config.yaml
num_key_value_heads: 6
norm: "layernorm"
positions: "learned"
beta1: 0.9
schedule: "wsd"
decay_shape: "linear"
final_lr_fraction: 0.0
Each number is 128 + 32 x the weight over its row's rms, rounded and kept within 0 to 255. Layers, rows and columns count from 0. Numbers have three digits each. The size before them is the row's rms in percent of the matrix's.

# layer 6 attention key, 192x384, rms 0.02, rows 104-127, columns 256-383
106:082136134154153142095077121093177132126105137145132148069121111110117181135106057070135100161125129137188096073140147202062127186177091132110157132117118135190203122183116102126144155143158103132195092083111139124126088113111108163140144114116091149114119163163163100147095110085123149159128177124126111118104096163105166183058154116153146148068168110137088183058148142123167091145095
107:162105069099156140123118188118062142192164109106105079117112087101141144043139133149101123127158174178110128136097146113114199117133081121071145128132098118117113071167106068168098110110163143165138130101118162152158103119185214095118080139146123104123150116117158141089120127099118104170133147123114096138141155164086115186162190097102121098138164147098096153160137146137082029096093
111:105056151125109160063181148139163115145201156078110129170169153143095074142163144137154120101121098118126127112090110092078149116157176166164128113088144151139110164142093103106064043130145163135128117163096129139077125139039071177151146085096152126139091166137087140157108120203120195124104092153151139101125152146060123178134133111125132118170166116081159161105067047162141095124122
104:076112137139160063150144083175106111105068126170111158131173150089151243090138096107119160076178134124137105149177122140093102186179110142100135128132133117148122098159100111094148114114119162086138130128145152127110078110130071104053172116168152123168143100170152144184122115143121106110092157115092149093150090128135113060105104050059152129134143162172162151125178131118128180167117
100:143127070171145163147119103151154156136125164107150119152114011103137135103141080125147120139116137090159096143138125128101139091122136144132137130084171135103078130134184127141107081174098062172184162159099139134132175151138150120138125144137224118123153095076111154147144183147094134065148118098102135167081158073148051109135167127155089087127141087116125123122129093144100101096147
111:150125172135111133125097125161167082114156089117105122101077080143159144097134152114073122165168171118153138158107161136074142140167122152148141137091211130088104086139155127080106146190160142158119107119183140100136127138135144121110145013088125096132082087134131112166148114157106107085154130101106145118120132150127088174082126137152102136120124169150114115117152153072190172149101
113:140120117133194069091126113167059139106153129146159124094118148132143147118048168103051126076110182146164161149113092108139128129135116141103136181103071097096142120126138148079075143145145197124096142130198110111151079140180098114120095119146139124081165157165118133117144101096105132135155141126153117158099115099156098071102140087048189118136165152053113119115170121087168116113159
111:196200119126120096083124128162147165136083155151128095131165159104098142133152182115154136127103066113144133072123155129109108134119213162113164146134137099123119092143115093073151146100140137113150083147121141146102116163129047119126096126152118111088090080161113112098131109084174149118100112132131096119199124092118104154160135123119166146177134135107129124175107147130164101081118
104:098090112117127162119124123040196113136143117146088196158138180087128147136108128080135120169106105090116167118099098114052215119120152120130123120138144145125082137170149183097145094118121135057130131145177127126141155152098085182172209066095103150148099122084062112163093129115142135129120187116108148153068127131083120100163130078147179109139167133111174198124077135167149102190115
111:114104167102113159140145155210117120097125118087148123156067140118118135083083138154145148167162173156117179080137151164036092124080087128069115110149089207135062100131112106135087068117081094168132099127116105176094107124115138187110123089149181105155103166089124134126096169113176145128143110124163161145048140146169113155090095130164078116156165188133133212159105085126124169125139
115:071160117055098074128078143121138166100111176118117126072142091115130104115166112112087104139139107181101129145091141151107121115099137126136146111127127107051139160100123098088102119138171077173176148140150141194094112114173116138164147110139161133154168108074187117157184182118126092086137062167164114164130120143129113120118132109102078132164109147155137115178184180160110100144103
104:189094118144153195112134121138150133154170125150173064121085121156108124123102140149121148126155123171134100181112174152157114070176108116157130138115109067118156159165172106112160127167090120128094132139189104169086125154148154163139193091157133114153176111063104126166115076054143145147137182129097123145103173127109122130127092101105095087120115141109133109096115125132122048091139
118:160125172111127137096119085115107192144067143121109210145125078089156094109142147159085126129102110129142186137149125131086137125123135098182085104118114169145135137128147139108154086114156102092113103106085159130133194139081133129101090130098123110181202114118190105136161131086065123088144114089081070116154118101079090107109210072165086150174081120140135170116160157120172102110093
110:124115118098202156098130107144117106079145131176116114062119149141127141154102070057048131130107192180125072147143159065158072120107171077125133166145106139152143128125140104132157135150135213105168106069101141095160145186154171141077182106164173164080125152087004110161107130135087143167123137124136133100094140104154115146081111131104137083098141128172068131161132148155166131099156
108:184169075117101082150146150168153167127144107018082152123139120086103080126181186180110143110137136127100051150111107112149194146119131093072110136094150141110059112159124156135135117090139181142107118144138147118104108147152167129147084171162143111109094100075181166110069132072094145188147121161059103141161125148068155125111145103123159114107094114161123109099121102077157061150116
107:120070145137152175168165177136159132123112135129145135161077104190084151136133091086143095111134125110093159126106108113123154159100156104070182144148125130129144087108134150122049138105125109105149119146132131202177130074152140129147174138148137105158157118118179164150110132137142160089143087146148132123147109131054126110147168184062079110176125119106165142089096052130159109021099
104:135145138177100083131127118091096127149128096163079107081131086131108138124161127073158169141114056073068133125088141102139130136134214171134138165072126151158100139108160066119141130133149140138124095123178130104155133129096119107120190199141073147100157131101145122125130124167142105107113114101167094082179145132095186111131099162136160144136140083133031130148192159145095082112058
097:147129148064175142069076129167172155136126137102170080152133155169164059137089117142158166137117096189137108096120121061119118090117114087195141118096097101130065192081178199120126101165115086108140099091121140098155149085122135138093088110104129166150229139102027136094154106166150142161123131124167111116086148095138100124120132121142173118100119131099121149131095131137121101104121
111:136096122145170174115145150151126102125142129086164138084118124114152132078132086141147145174144109131057142143063144142046126164118098106132194130123147175153131139128154145117172111149103127134077085115120125133116153128150137116142134104136143098112108137190123139082132103136162209192140116096119114155103112137108178125138132152121160102136197153147142151157131091185166116064147
114:055132135097160163155123140112126155103125097111116167165154090142138128077161078117149116129153197098165106145112096153165141134140130143126161124067138123106133120127132064063116123091104119123097156116158101140077188100157111138170152181125179117144117149159092166129140182100129140105125183088057154147061126168084101114170193107166209082113208116133187173107060098109123073124103
114:157172134148145119141098142162115104095104088114089148158123143194111157158064104132143194124094146098083217122105110142178126106117118125111114179072122110114152158136185133185126149095144100144125157126117178147147117134080185139103091143125136104172152103152098077127173129089183080150125066137137056119156166128095135124130066168074131103151144086081135156160147095171108134141117
105:142122090093214115082164127163129164132093150119142110091147171104118127118146118091176149117109140096069047126128157127051071133145145161114128153130154146174114084135132119120115151148176187100168185116144136111059119123141154111140108078154120165102088126090103165128097140155158132107144121110165096134115086113104125172208100109114138098142137113090119152123156140156098104178134
108:126130129166125144121170127165111097108108111156251149116159047177175097051165147128110167130184137129079134190113181081084125116133070113147129125142153133126173087097110127135122103108144131124126136172140119109112162098136205145139109158149144098118187129150133164131117125110129161051133106149132098074149170084159094126133174100070129120108112138157100073071117162106126116129174
098:125145146111117158089152140176173153103160119110144122090126114138102141139127144116127153093111131127183119155127121115086096132101115140155108129119138138072079140112111196117174115136166078140111153151124101150136155086105151147126130085135126070152126114150111148133129135138060141116143047140123147124184125061116065133098103129134153105120064083115152098095127116093125116127177
# layer 6 attention query, 192x384, rms 0.0216, rows 105-127, columns 256-383
100:109165107095109151174085167119117151181151140109084094117150084100138167046106125124064115084181129106134138149115170155128126137162136181081156152177172143044100083106062095095053162174173114096211079161117152121146041135106175059121131164153143113093102089106118102121159154034180135152104145096105156130162159122048106111102120131077124141118151145077113146170101161078159122207111
103:198082136096128124066186073129089123152123099131090167089081136184101116158195143117191126075184126151086121144110210118167131135177147038145084130153132085149128143114099127123155136123174163121073133130177037144079130135158061136117122181156163112207103096167103143171155143107104110094147140134123130114130139193098150198089135163190106174169106147111118162131167144120156151148077
105:121126079092148116156131080108090154118109111170163140122124175097130158114148093110133173129171160108052109086210088135157074137164088123122105151137100088123108081142113073100115068128092139141148160118119164075113130135165092117107213165142097140086140087151123160137129066104155082104111113160114181082169108193165089159143122084124136164127084147115134165136159137132107104124075
104:118155167149113143121067092115047119116130093130112140163088093145129141179162126122115122095105091106107103154211074121123126140139156201081090135117143135107121115166085133119084128097115072157139212102126119152094111141104106120165092200106083112112151190131124139155144139166155121071148146057144146132101115158105117117087134141142096113158164134134149080102150094163077162159149
105:146144173114070101131156111101160083134186131141205111119081118121172129113087173151080101140095110108128148170101107113130150112149059127160095123121103095144107094103152155092110080153115079114128122130198167161160090102091152106121112041152140123126123171092189112149116127124094055161091128147145159134170132114095102180119109133184113175151130124130149121120158148161131148116153
105:104188113086077087130177109115123144094124200087166124086106127150147183136097171127083110093134163084145148142117175140144126134138094139141137113187170099172127132151169144066092089125123140123159097154179148090118165115133159126169144057143140152148095093136127128149119083121095118103132190138136138083138105172116095140154126077040185099125135208091085156077138106093130154172117
109:141103154175144129115131126118159178148119128180134147105118159088113143136150118107130115115107109094136155085157171123112134115097058095139110117107088099100125127161158085090110139121097160193157088186136057107158115072146112078163078102144104129133145124151196114101141124059181121144118079143083129099165147105105190076144136120096110142192133219141107162087126155142129120083074
109:157133147207163120130124134159135105105203167157109159147137169162177054117099124111108148122120080152135206159178124119104173103104138088067111087091094154108126187108109127157175125106105088101103147120127106128088174162125094190104106118054144050131144164165097147139153189180177108107161160110144129144155164196069091065115137137127089103180093107185133112150148176134171140092152
111:115117129130075127138111131092106113120147143156121057148143117120115086131133162114179131107151130143106163113158120104133136117133098215146122130146091170109123146084074129119110096121109032126187121118109189140094126100151078199140123172057118066166115142142118124119147155131179142108174041165174154117188137158179128125105165170129077192086100197118099112171119116162138180138137
105:082087103129175095107112105120146154149135117177140096120147152158148094103151105098081072154123134157174186041132115126061145122068066092071062134146098101116085130101165097101097119153097034156206158162146196130116167118101147104157163158129176129120153199130200143205110123105161120161107073173161147173105230116086103127053132151177120108144166111118143109180185144193089120136115
103:166087175125110158180179084147137130161157104179124104208170121146184158073070172160117136115194137161091098084141142115130115121126092154135133144107152126130138155141163085073138085170189096180105115127144137164174099095117140127127115083124147145148108127130128179131161114154079099117063162135147114149094108122095157168076116094106139120134141170131131146129162191104107098136132
108:096138084106085142113153046093119151210033146119137158076090105142217112188099103167074083125113095125131154091119100108132098133132146120132114105155124089129166197155095152088149113144095142118108123122133165124133114134121139091129105151114096116128181061115180115109164171113138147109211135150144110093095104121066109102084139111146117120175116119129154130147217159168125162161096
098:150065153144127109093133135139123191151123146117076117157123200082131202121156080166114143107089130130126092108109143084097069160107157110109093081143145150177083137149166127114192100178101126113197121188088140149122170127109066140061147120094162156150125167080128136141140068165132069137108162076156138127158105140162134117124115100119109103136160181178134102194134135144164109129191
103:165149080157096137151155113131167140098174186107081162064097091097153114184161180099132106132142151146112177088145077151132179202111135137096210050129133129097147126137081149128115164119148155103195085154186119052178104111143180122154116075138174160141146098111107137094121168169132146119195133246133094081139095103140111085106124197109128121081128104129171103144125165074127170156077
098:083049118165105197073134120129103138082123113138130098119095171101135072117158177085166078116081147128164104129180153167098069156118083194096113072127106180154212129124084108112117182146149149139083158122176107144079109147078057097141158090075106054122134201132143171152106151117163143150128109152139086214079116124121137122123174109111126096134152198110171151131101114148100115125150
108:097084142168081127111088134143120158119141129151107121164088126157196130155117142106134186139084131149122137097157064141102202125118148168133104157175088122167087121127143086162107123145098183132130139160128082129143133103078142019110196161115126165131124126177204145147172156112132106161132077072122120105145120114132166142160124126099131108134157075055129195135160145123092106087138
100:147077185135160105123133191129152147127178158158104071140141135137172149132150128051066066119122065097193157195089153152123110137128109131125170102128123162151128176112134107100099123107100164132080134119114099129146156162089075130079159181138130165187112087115117044122158126171135104106117149067112085148114100119110191153088146137087144152169087124134075127115132204135159132114144
107:130088158086107131154142115163135148142168136079105139105131156150188158100171159125155090069106097149109110120140173153094114132136133155138137122071135142170135088182069113160115193144072113108089111128115118114066123115076098095109132145118081078161132155086121100076181169111166173131132082141122080146105121186099187150159109163131089145106121102116101069115185157120139133081140
113:111122148076095101212096138098139115059093124121118165128104090137053119086156124154127170148171111164067126150140114122165142129156131092106142116164074103068115077111090115065115094112084100093116179053134117116122186075140129199157138140098127105099120139165101150141139197098085138133176167135122160168105112149094165116110203084156155093151192175146117077169102138152084122108130
097:116077139137101148093091110155122181114088153165122160144197096213133170136090127126143203109081137097145132177076105120101142117095105160135173159059116096173126114144197109106079155111197133139089144114129119103182065176105102125103124123053086090125150160136137152112164147105161113146142093074117086198167087083092133123122149103113165074123187077109161179137111133166107083133152
106:148066139102157121141101138122130125166154153165112140109184121080111143105167118106103172165178135070141102123129172078084124141157155079139109092137123185135124069104080102119138156159166146102161141111112170141073119092142097155122091132174107142090130131135138140167167135162178101128132090134086123143090119130179157058135102119137133080140090195129094082117137152113131134111128
107:150144116106103163085181094112120104130184072070171074125127060173140112113147243131128095117143140054067111156154117140093127110098131109143087186120144195132175084154094130090126141149104094106135104191117153133111154067109164099163102139111103099182159163081131150085132119128059167106142068121079125079098189111110102164164098114155164140150093096118132087103112083121090113171159
105:128129135151114096137084098130177149112157170171160085080112126115124134191138141113076152076105153117172136166173111162176116136114151107159104103151105107080122119111149184159126125156150183089099116184113172138144083141108174093159111112157091041112104119106109119163102138107095066183122147160118162103138153080096102145083069163094164146133157066157155111120129107117149130109094
# layer 6 attention value, 192x384, rms 0.0163, rows 96-126, columns 256-383
098:149214138078133148167124124101136143193149101131098071221202129158130155190143098026140123143187142128116112103133132097177128173120106147109128096111134152132137189131121124127135136126135140136126138108069142132145083125164136136121185144175170127095134131103107072158159144120142105154091128105141074122136192156117144087090079102076105200075062071123176092140146197165103167149083
103:154188094063088104065136087088147127103191137179138102114134122117138127102097173144162106151083128128103136158149165136180107109123100105161124149163165120129099088165101139167121126151072117080153103113107194142092158130078059103136132143116094118127077062185149104161071156097101080128152126144148120118141099122156093175143162114151145141065145178155081164199168155132098145155172
098:139107112169160107159106095075185192112157126190165054103187101154169079127085127074137152101164157147132144116118108061141063130156153113152145113160171104148100129073114119138150107109160119087111124099200124129173135154086106159160165159150179122159102142095115176178118180138172119117139180097157127146122144132099116116118110176067084064160087105102114114179145140155146117157109
102:167103185109186124146164212114157128078085059083147178097150107109083103121150185097090090144185132215091153086146069080116131063075132124131129149166162189140084133085123130147119134157123150073102148135075118085114107201137095162103195096118118157135100136156103128158143121141114155131152133108130134142107176135124149155111119116154085148143144144136119120150096123049114144112130
098:008135052106107083129103158144124107108186137100058128054081099151172120126107179160137139125137115127069160092137123185199108116107143140090173168166055132104108170080149155054103160096184168087099112148107152100135146070143166077112132100106155098076079136147136131161144170112188137149096194092112169152122183124120147123118135130124098115105114087124175132142150178150117167139160
098:115132126136091181158135159184156163121118114145114183152149157063146178137078107131159126086102150168147085099116059036125119134044144129118147088091133116103055084130176141153161165102112131137179173131084107082147125134131060137147134106144140150143134147164183125127093155133135129152154139126143135097167134129153135042107105150160148122115171119171139176138149146153079139062138
100:126193142100131125145115117141157128182087096111175105149080078180139070172138160122088149132153166111147176156163103135090125150127124137120131119065185104139164125110150131078159184078180152125145122116142134061156165133139157116122092113117102145129150137131088140143115111061143129144135134123106116136103154116079091120134138170209196136097204149171117153145087097173121073127118
092:137206048144178127065109133085113116091103124116167126049117102168085112140114134140123148107172083133047141107158118149103069127138161172122142163095047130087172144112154195183154122123100095118103155140087154133162136091158144171150086100172103141132130165127176144107078085117100106097096136154182156101096129091115161095129131099123079119115137119143148089164135143108104158114136
097:122139114067147159093104111215169145172172095201174129133117100138101103127090120146131156137143106121143116149098128157134157137184161094084190132148113152117167099141191169165168160129109051141120112178054115144143122137143122119063101112091123136098155107160072106131148075145124104129152125143129121146127147115066107113094140137175082167071112143130115155173116127109156109138210
094:116099136080115164109112144082149173097087138133159103177112137107134157151082110181050139111102132104108110153153118198069069153126157156140246155129137153144077109083153161159076145072129172137116095131080103085109140154177106115104184143104108110112112201170103139166207138126127095113127143071076116138164094141164110145165097100131131130160131108067132179121132096081162092127096
096:160123103145134118180121167105204099093164189110147098162115133151082173133140105124194159148130147107095148096118108093088125176143099145177091148114157085198069088126145168105201110159174091112129157182137096138124154169093131140102110131139174120124101152144124095089152086175126111147135153125130100153120075097158143146179136061130150091148111200150081175151120165132114119138160
102:102102101112080106142125150183134168205126170124148101138135104090147127172083046151080142129143119127133121146155064122111126132142101156148227110138104060124146124138122123138135088180095109155134081157163110154147106137073137096123140126138188073081162129067098162146089150166132131167137125212108179169127086141110103145152164186124210098180180160114123119112184086150103061113138
102:131073110111147222111118155131108115135054095099096104114070109143176121141085090171098163098151123092083112070076181124141172121182065160141152120095140102091102110100154145093146117139112120150110120107080128129094152149087105141127141171128087140201121117126109100094162144116161102081185146109108124126083123094124168125097130091125175188089099152106130183135161153096084128201104
096:120160079134124149101109072165100138100171132129137129109160135098181155137101152143090131113152127154152116168099060179144126135086146126194091122130143087146165160159137088134107140102151078162052160122176096112145132135162137076092107131135103118142163103103102174071148137159114151166152105136178084115089127156172115124164101121117109076152142089101155126124144087155118164125147
093:172063150163089179219140135118112118144107084076136093124131149123085149138146173146108121173092098107188103124156085125104116091149073119174142102127088141110123139089096101100119091162130094108105148118139116138137164171105102081139110137114108152101110137161163160149077092167096162161116206079099173185102128136139115152158121121145115122138111131160104146153171109153112018134139
096:077115148130136101100083167099118153156226094119117039169151139146129100106136146142118126121118092103128109150126165159135125093115143137081064131189145213163159168105086142137095134131103135114131151221149093113087186096060143174149038169147103175106127166105114135172131148152128107144127121167103089112123159109127163094174130150097071156118159178185087172114145122090148126110143
096:123111190075129161167149155048203111147101066149079113111143107132106119156143165150125100111159114069130147145161130147107109145164142132138169132089124161098166102118175138177120147187157149126096072120118180144091104144125097103101125138129135142149135120088070172133146155117057121115188109089141111120099109139088096140191059127131162144099154094139124098105158097111086109144098
099:224121113093126139124189166077110116122109117128135156090131122024097122144057175089118114172114092094106107138124119133137167180112083109143158100068137128197161095078098186084142080101168109123143081080102119122124138136127129155138164149142141148112137101114136108125150120112071117065148166126115112151080124136138128095084121084106113133174115118128131088101084183120103155147078
091:133122175151193122163140109078123113146174153079120101118137184135154142170100123109187116134092164105182155128153118137149089158118192156163123146170197143170093161120109098135091124142124100116087131160172089122136090119091181141078114066128092139125055168098116153146117140074124080157074148112142118127176143084123190107079122115146121079139168058085150106161144185108110117065087
097:072174180134151170161065148121119068143095087104158128071125120173076125099128145127178164142136136147165102099148166068163148163112064129163137097110120179182213121132089153079182096096144089127101152075121164101144093110160176144222174099167126148123066205162139144099136114134101127126066095129134152082172145095057193126078139169139144154179074083106117187115123214141168141130168
095:130149143096148112114148185058170134158061129084077183109080107092113199154155164087112125111165067102156157068115141115137146090151121110137124141090093152118118094117162126121180172195137119151176078113152087156129155236163189112132116155149138146127183118071094144060127147190128110078096146141104143128127142160090198084089156169111147095114105160148101128097149110053105155085086
094:070057168195122132101135116113108107145156128120175132156147106099123154191094189156082117131120131121069146195106167164057061079128142104116119128097146073191108111134110134146108115145105138191100197063163135124077140140096083138116117180076132087175186210110147157082060132160177073111145036104132120123113117106116102141156090089075134129135190147128104078124177143132104070130157
093:151118094172158150141109080099062180135156146151130127064099162170101163127110111176113128121132147111164191127170101136073123111140117156138168140075146091175118155114172102103188149141191149055121154086195173039149097147157141187141149150145125166143087117072100141090131131137143135135095188121081108119155169086145152148160125096121135141147146118130106186080150111106051144151116
096:131153145192153121109130125186104139121111158087093112147166143098126124052139154133163097104144135150163104169169166108116194087130160148114161162083166147106126180147122108113104110117163193084179041138142169137070084183134164132113142107110056119143099147099151165090112070118177110075122096149160137028189177121148153130131060150109192128147092181117106125175215161084060153132167
101:140116157141116102162086152180131171157125089142087191096160144059116137125111142087134144189147167127112170143117054149139134158153148124122111134098054084109129128153167093110109100117152080157126108080070157174113129084135146082115077138118092114076103116131127112111184151178108065129120117155107166161135157126074092173185152144109153136091153128095205070134126119167183143173123
101:138074135106206128163174158191175130133094100095166171072107135096176130142142065108113092127109123163121124138151089067121108131120096192124138097149090137098148127189172118175078124150118125152169148104110090086139096103125164064084144156169095154141162079143148088092129132132121178107097182090173134201067132123111064094159151087134113078152128104116144153083133078140081145120147
095:142121108102168162164124125169121126063157186125122083056170102143168113122164101089110100158135122172124152098136099080128183169105062155113136125154133091110121117094116108129167218126156144164062126138107117102154167144181139146204190164144184161126182121117175186160162151164139120136156125106128136148208117130169124143082136112143129181151115135162151094078116148107135121136111
100:096154163112069103160102096101124112161083137050164110126174150119147113112079048129102128145123148116150089135051132120109112168119126077131085145103150127177111095105137060087127123184216200136090151114165126088120102147112083155132148144131090141155141158098125210168122140122129133089142076103130126160108171094128133118122113089122141096063173150184119129144117055130125098146210
098:214117152169146100177094148111185095102122103124153085099148165187115146124150124169105103103144124112121068099171127147116168086136128118120149193165160097096130119092085112138131103162099128109179133109153200126084169107123140146136146149150098051126193092081143144118169130178163156123129122118089143110139168130111082131128109165174156078141116148208119108122148107139141101093033
097:158079078177147121144120155161138121165097098170113108183159120163110125104113103121078144164114124164216122186115068136176169079150129137165051091172141096153121136134145189146118144161109152166063201157160110110139112140111105183178136144160136117150096139122098142150151161187140184176131065106068128141079124119141113121154081115162123141120139113068146183096136135136137162058098
098:130099124148135103089141137091160103123089170118033174146140116135087129106124112066106121094172160150153104151135149113178184100140149177115137131060168173194050096134119138109124080177180147131185141154082059135177191091159089102063117124125149177135140116117158131169113155099154160107187124134136120140133122118156158190086116157154137156154095158139183182100132176122125108133143
# layer 6 attention output (transposed), 192x384, rms 0.0278, rows 96-126, columns 256-383
093:139136093155156119176103096099090127116136131134113148132099104182106100129196169189152125080160073160147164093097135146110151113163088118173110194130228102091112119215064158122143109144114088032123170104181092128076161129106115159148106153118095098176098075153132153119119203137146151144139104178115184134175147152127154133112133112145130132160138149119114117107111081092123141111145
096:162115147091165126169142084148134160126123158101115162105144166143162078174128086139184148117174127118106140110137119062138188134172101119096167110108098134093145129157069101206108135124116125194169096197096108111175087158164141130147131140181095210145117125144096112145112096168075143138178128076149083133092149132111123119142168147142122042044043039074179077071064135111128127094084
095:103184150192151159207160125165164117120141115126153215122175073086132155116216157138111127112156129151110153069144185129092151125068149133171132144109145085092116159141096119138124178175157124114143105100135097132093123110109145117126130093128102099108160110127096101085158092113161137125128111128101123107140070106105125137139176149107117121115157179190084163172199091168107087148127
095:123079079164140143125172120130129124128100143123125144187097130120055111138062052126145139201141154106174145088144119106163102173121090113124165151152111085118167155143190110116131109092114121114081179099104114150125176114113128164170082106138104143062159127079205101099128119166200119152114135127163108120117141174127126083128169127100093124108129146044148197109174139142113136093101
089:178157168193110138124200101155116188088137120121184073142118107134110134119155172084098135151125092149157087179124160084097115107161135114173140156075183090169161110154138086113175134099094142144084197090140090135075139170133099162141152144102082165197121064162121132059129110127152159106132143155072171134131044142161112136127088081132164115112119188131091106068085081108173191096143
088:105167153077135146118108153103142143183157077093039134147162086171120122079072124193105143138097131162166134186107137146085149144126147160179078151121117182098161144129164135117139070120207106122087137123179124169091123052074157114159124132157123115082165104089129102164152072104092115121164114163158092154139186188116120171147128126173102159149163113128094109113118149113170135113174
094:081111170150150082170143100141115097122125072170106153108121136091080131119066064147135114165083186121131099161094139119133123150049130103133083163158125102122108089111136126099122107164117113114113124096185144163136153101118103161062221120188154121097156160140198113068167136140111066170115153142085138140110089109147106074145114129118103111163099152099194069111142181177125153141155
090:143143135119123104131120214106119148190150128122195100107092172133112096088166131165162074113117057075160124201127130084113203149133082108139145150167099119131054029142139165123064161135184059125117083134108105150111081149147149135135141071121101140164173157151180118069113161126094165094126108140156173135125167128145126129127074145148166112113093102120174167083094113127133139144167
094:115163137138186058155139189125053128157069099120148096137087087146087163078103102142123128187150154110172124114106109142148184169101128170181099068126113172063119119123081080084109157141144078111126142122118085104097089151154141110122136138153126130075148138178122112145083148064146100089074131116102122131095091109120132119169178136084123122129095103157140145045157125173090126206124
091:147152093079142090171187137122071177055116100067098175092097085127160080102150188168087130104078159126142148118097102124151106134082111093099147119049153181179084078172149071150098088155126109130126139136113111187111124113128148135147110140119150198148109130088146098132088130147140188130126161163045083188135146104068185162136131131158152118139168146150071144115154084145167105147138
087:101126112156180143084093176122137173064028104144104178091153162174154089129155179154072125091156120162081098089157076141131139130170134141103138095147127213122107131197097147144154136128130113117116120159083138116217172113103119057132148134142155064146125108125152129151186126074078148093136145070158076158156126114068140132093144156128047155135163119143134189101155118122133075148116
098:148084128121113144117098134108110114126137108161174098100095094111167174116117186126158196129090092060110137127108170094120127116138172044152123125078131147168139087143139102166181141131146117168098076127161155166128162092179149150150176116181176174152161142140183103113146114150125109117081117144108071139080113083106157107103173117114083097114180112159126128113183100203165107102143
087:081109111165158105157135088130160138118110105115120085095189133143118115127118145167124181155116140085183092139120126121158102189154134125171119125160094105110108156080105129135115135158154186124102153115182124086137136162162102163056163111138109154113139091158179132149139126159143102117127185085087107162157165154119126105093178146139110083192112134116129105109101142102121179138173
087:189101221146114135127077191148135170168171143123113099143115116115114104096200127046136168135111124164141168136130132140160171131084119125126117147054129128118131142071089078114141130116128161144131080132137189120107129142142131101172167130176181133113120150153120093086103157095168051113098098194097133135168145092142189122107120111138162201063130149114067110087148071126147175122137
092:084107098122165138084158129126147115072124170101168059112142145117158159066178112106122137128083197147159153096078095134149102178131172091155118095154168113100110122076060153109126185141144112150191136145121225105108100169104099127094158086189130156106113101105088109192181162132145161135096058118137119122154110111129067171122154184134150109136148124136139093102156101157076184155170
093:130125140097113088156101148105114120120132185151114164108190116121118164180091151081123139074104100115155114096144116104125155113236136111110198109070158126107077113096178151129146093121116116117178157135137164159146050150104127065121165133123096135176077171086159126156146084134146162113108176149116164153124089151137090101140142135117164111092098097133106123130119159164180068068096
087:127172065161123167145118059147096135115125134140136123151114095130148083145134102178114153086156170140148170104117148132161072103149149113121096116146134090160122125177159123115106147161094109140154129069208042074140118138134126116084161084139110127113067120146112119123087133139117169139145137130111128146105147129066165167185153119118056107131105161101170129162127116150101105096153
090:070133117169199121136127082104175142172123113136137127091133120177224108144088099164137117101125143084113129090101128196143118118188139114085130158156169079155128149162134067113166162081112113130149133070135129115132151097111123124122170099116101102124146182110118135140148095131154064112153069076165153100151102190166173131084109074143116115170130121122120133154099089092123149102123
085:113159091139082123140092177100132138131122165089152149152133090110113138110169088118019146101163126129149138089200141120113154134143070132141189129105114109165199182181118121046114106110125141103156189134150137075098142132060072140145149171132098149137144065148151153122120127138079129111160112117110103077100159070112098145094078136163205160136146162130145094167064189137179101132178
093:113121166122124133127159116089116123122134104126110180115210166106112079168139157131086171196118141183118110146145121097103119144140198118104133180114159118095064149156160125131155150131099147084146119160117168098148109114120049139132102124112096158161146086125146137145097152118167112094209063146113180102117127119148093155080094146196073199152144138135133103156113134104121111131141
085:115124130144130093158107086156138085084110167132147131203100115120149135164143121151126169116171143119076160146160157112123111191134161154077171135157101167087135171091118136093082141137167164114137154089141107039102120116120069103095160045107108052082071152124114171173159135181123128179148174137175163094115151148134130123071099120150129107160099146140160111138110148118098136137127
092:130122118058115181144178144145153156144170152113101150081165163108134075119155122147103175145084130126226147131134141126129113156142100076142098096119135098127077112144139153133128120098078108139126087173159078155137081108114153178134154121182157107092150177091162073086132155052158110170151157128105118180120125147131103092110169132103115126099121129142166143125137137173164141083108
087:135098126104177184122095137106151161116086109172103104110146077115141100101131141110131131102144106196107106099115081147136150110137083119116153114129079139123110111087129141111095167101153074163155151119086182134117174138109065101155145123145095125113111150107180087140121145129097129154149123135102203095135129089157158123114133128171115144150142147187156101223119122137166158144134
087:091144135071160138194122120098177163095158101068182121115102117198151111160110143093106156139112081183111125116145123064248101165162186135110104154138124085144162104155187161106132096104142122110084128182065058111095116064143077143147100164088114139186133122115134128103152145138191126106093153170130145195068087158099131102130107130140141093153160094115161127163133123089181100096132
093:158139138071157155119094115192101067169111117129154163173155085115153119141111108184164098096123108173091124204171161094104171112118167156154153088102163171178150118088135120166112189178114124135085151117145092092156207163103137225114128159153134137180094152196064117101116142126120141076102157108111107083119061127146190127158132085079109101153101170134096103121091148072101134172134
085:141110091180177159089148133135160168138142150158122078124091092145145169106059138154157120106141154146134138103086140115130121070001160078130103109115094113103093168135120115143142162142180130165106116126140158140130174094153099154084134082143168074117103144178102105162171115079119083136151118191109111125124097030145156159114140118137138138162156195123075152167156136105092129147125
090:095143114187159120104141085113168137156060103055162121136095114120120128146130116118125189205099129181159148097101108088184115120127177115117088228112161080073140167159102148166110068068129111117145093160103117160145134162098158090133115081142052131099126121109125053080190136138153129115142118120069188091086135049176125181120120103116094107147122139166131151148138108125127207124143
091:144091115159150116061142116124095154159134149184083091086159105125172112140138119108122145143104151139156148082119084101162160150057123135120141188147133138122078157135213141149076099105097140176172131134208198117146186111131073113148083099140142121112140137102118056104173103069139132160144133126103152117131143088090160112163142120135099196125064079148166153111134191117142184078113
086:086132136126149125098099119142106135111144140148103093122077162156159183118091163143216169064149155165167139055090100143170142092109135114145178106095134117136101159153153165176105127145151142190126118117129061074088058104089144129153110150098131172178182097063123115148192098106115119178184179065100045123144133115131119099183164150077132120151114133087064115165165100114120161107146
091:140145124168159163118150119113118154150067183100087144111123097124134141149113149163124162123163114112113162145124132173129123134084079165072093172119154086153059151111131124111167116089167098156126152100118166129097094164207143051100103134151145135089143156128115123134105111123155089117134143178157137185112127053126111155150152095087059104145208073136098125150106155087176124122121
093:133159113087144171203108132115187164126129054111133093093108129089138109191105105169150111093115128149092111154070072182082122097125136133112168175117149146089115135097148137130071148041204113113104103077149140110098165143099136132133125117173135127081107106178109181122149124136125100170152049159124083133119180173173136059095133115166111087164139148106118157112101106144134170092111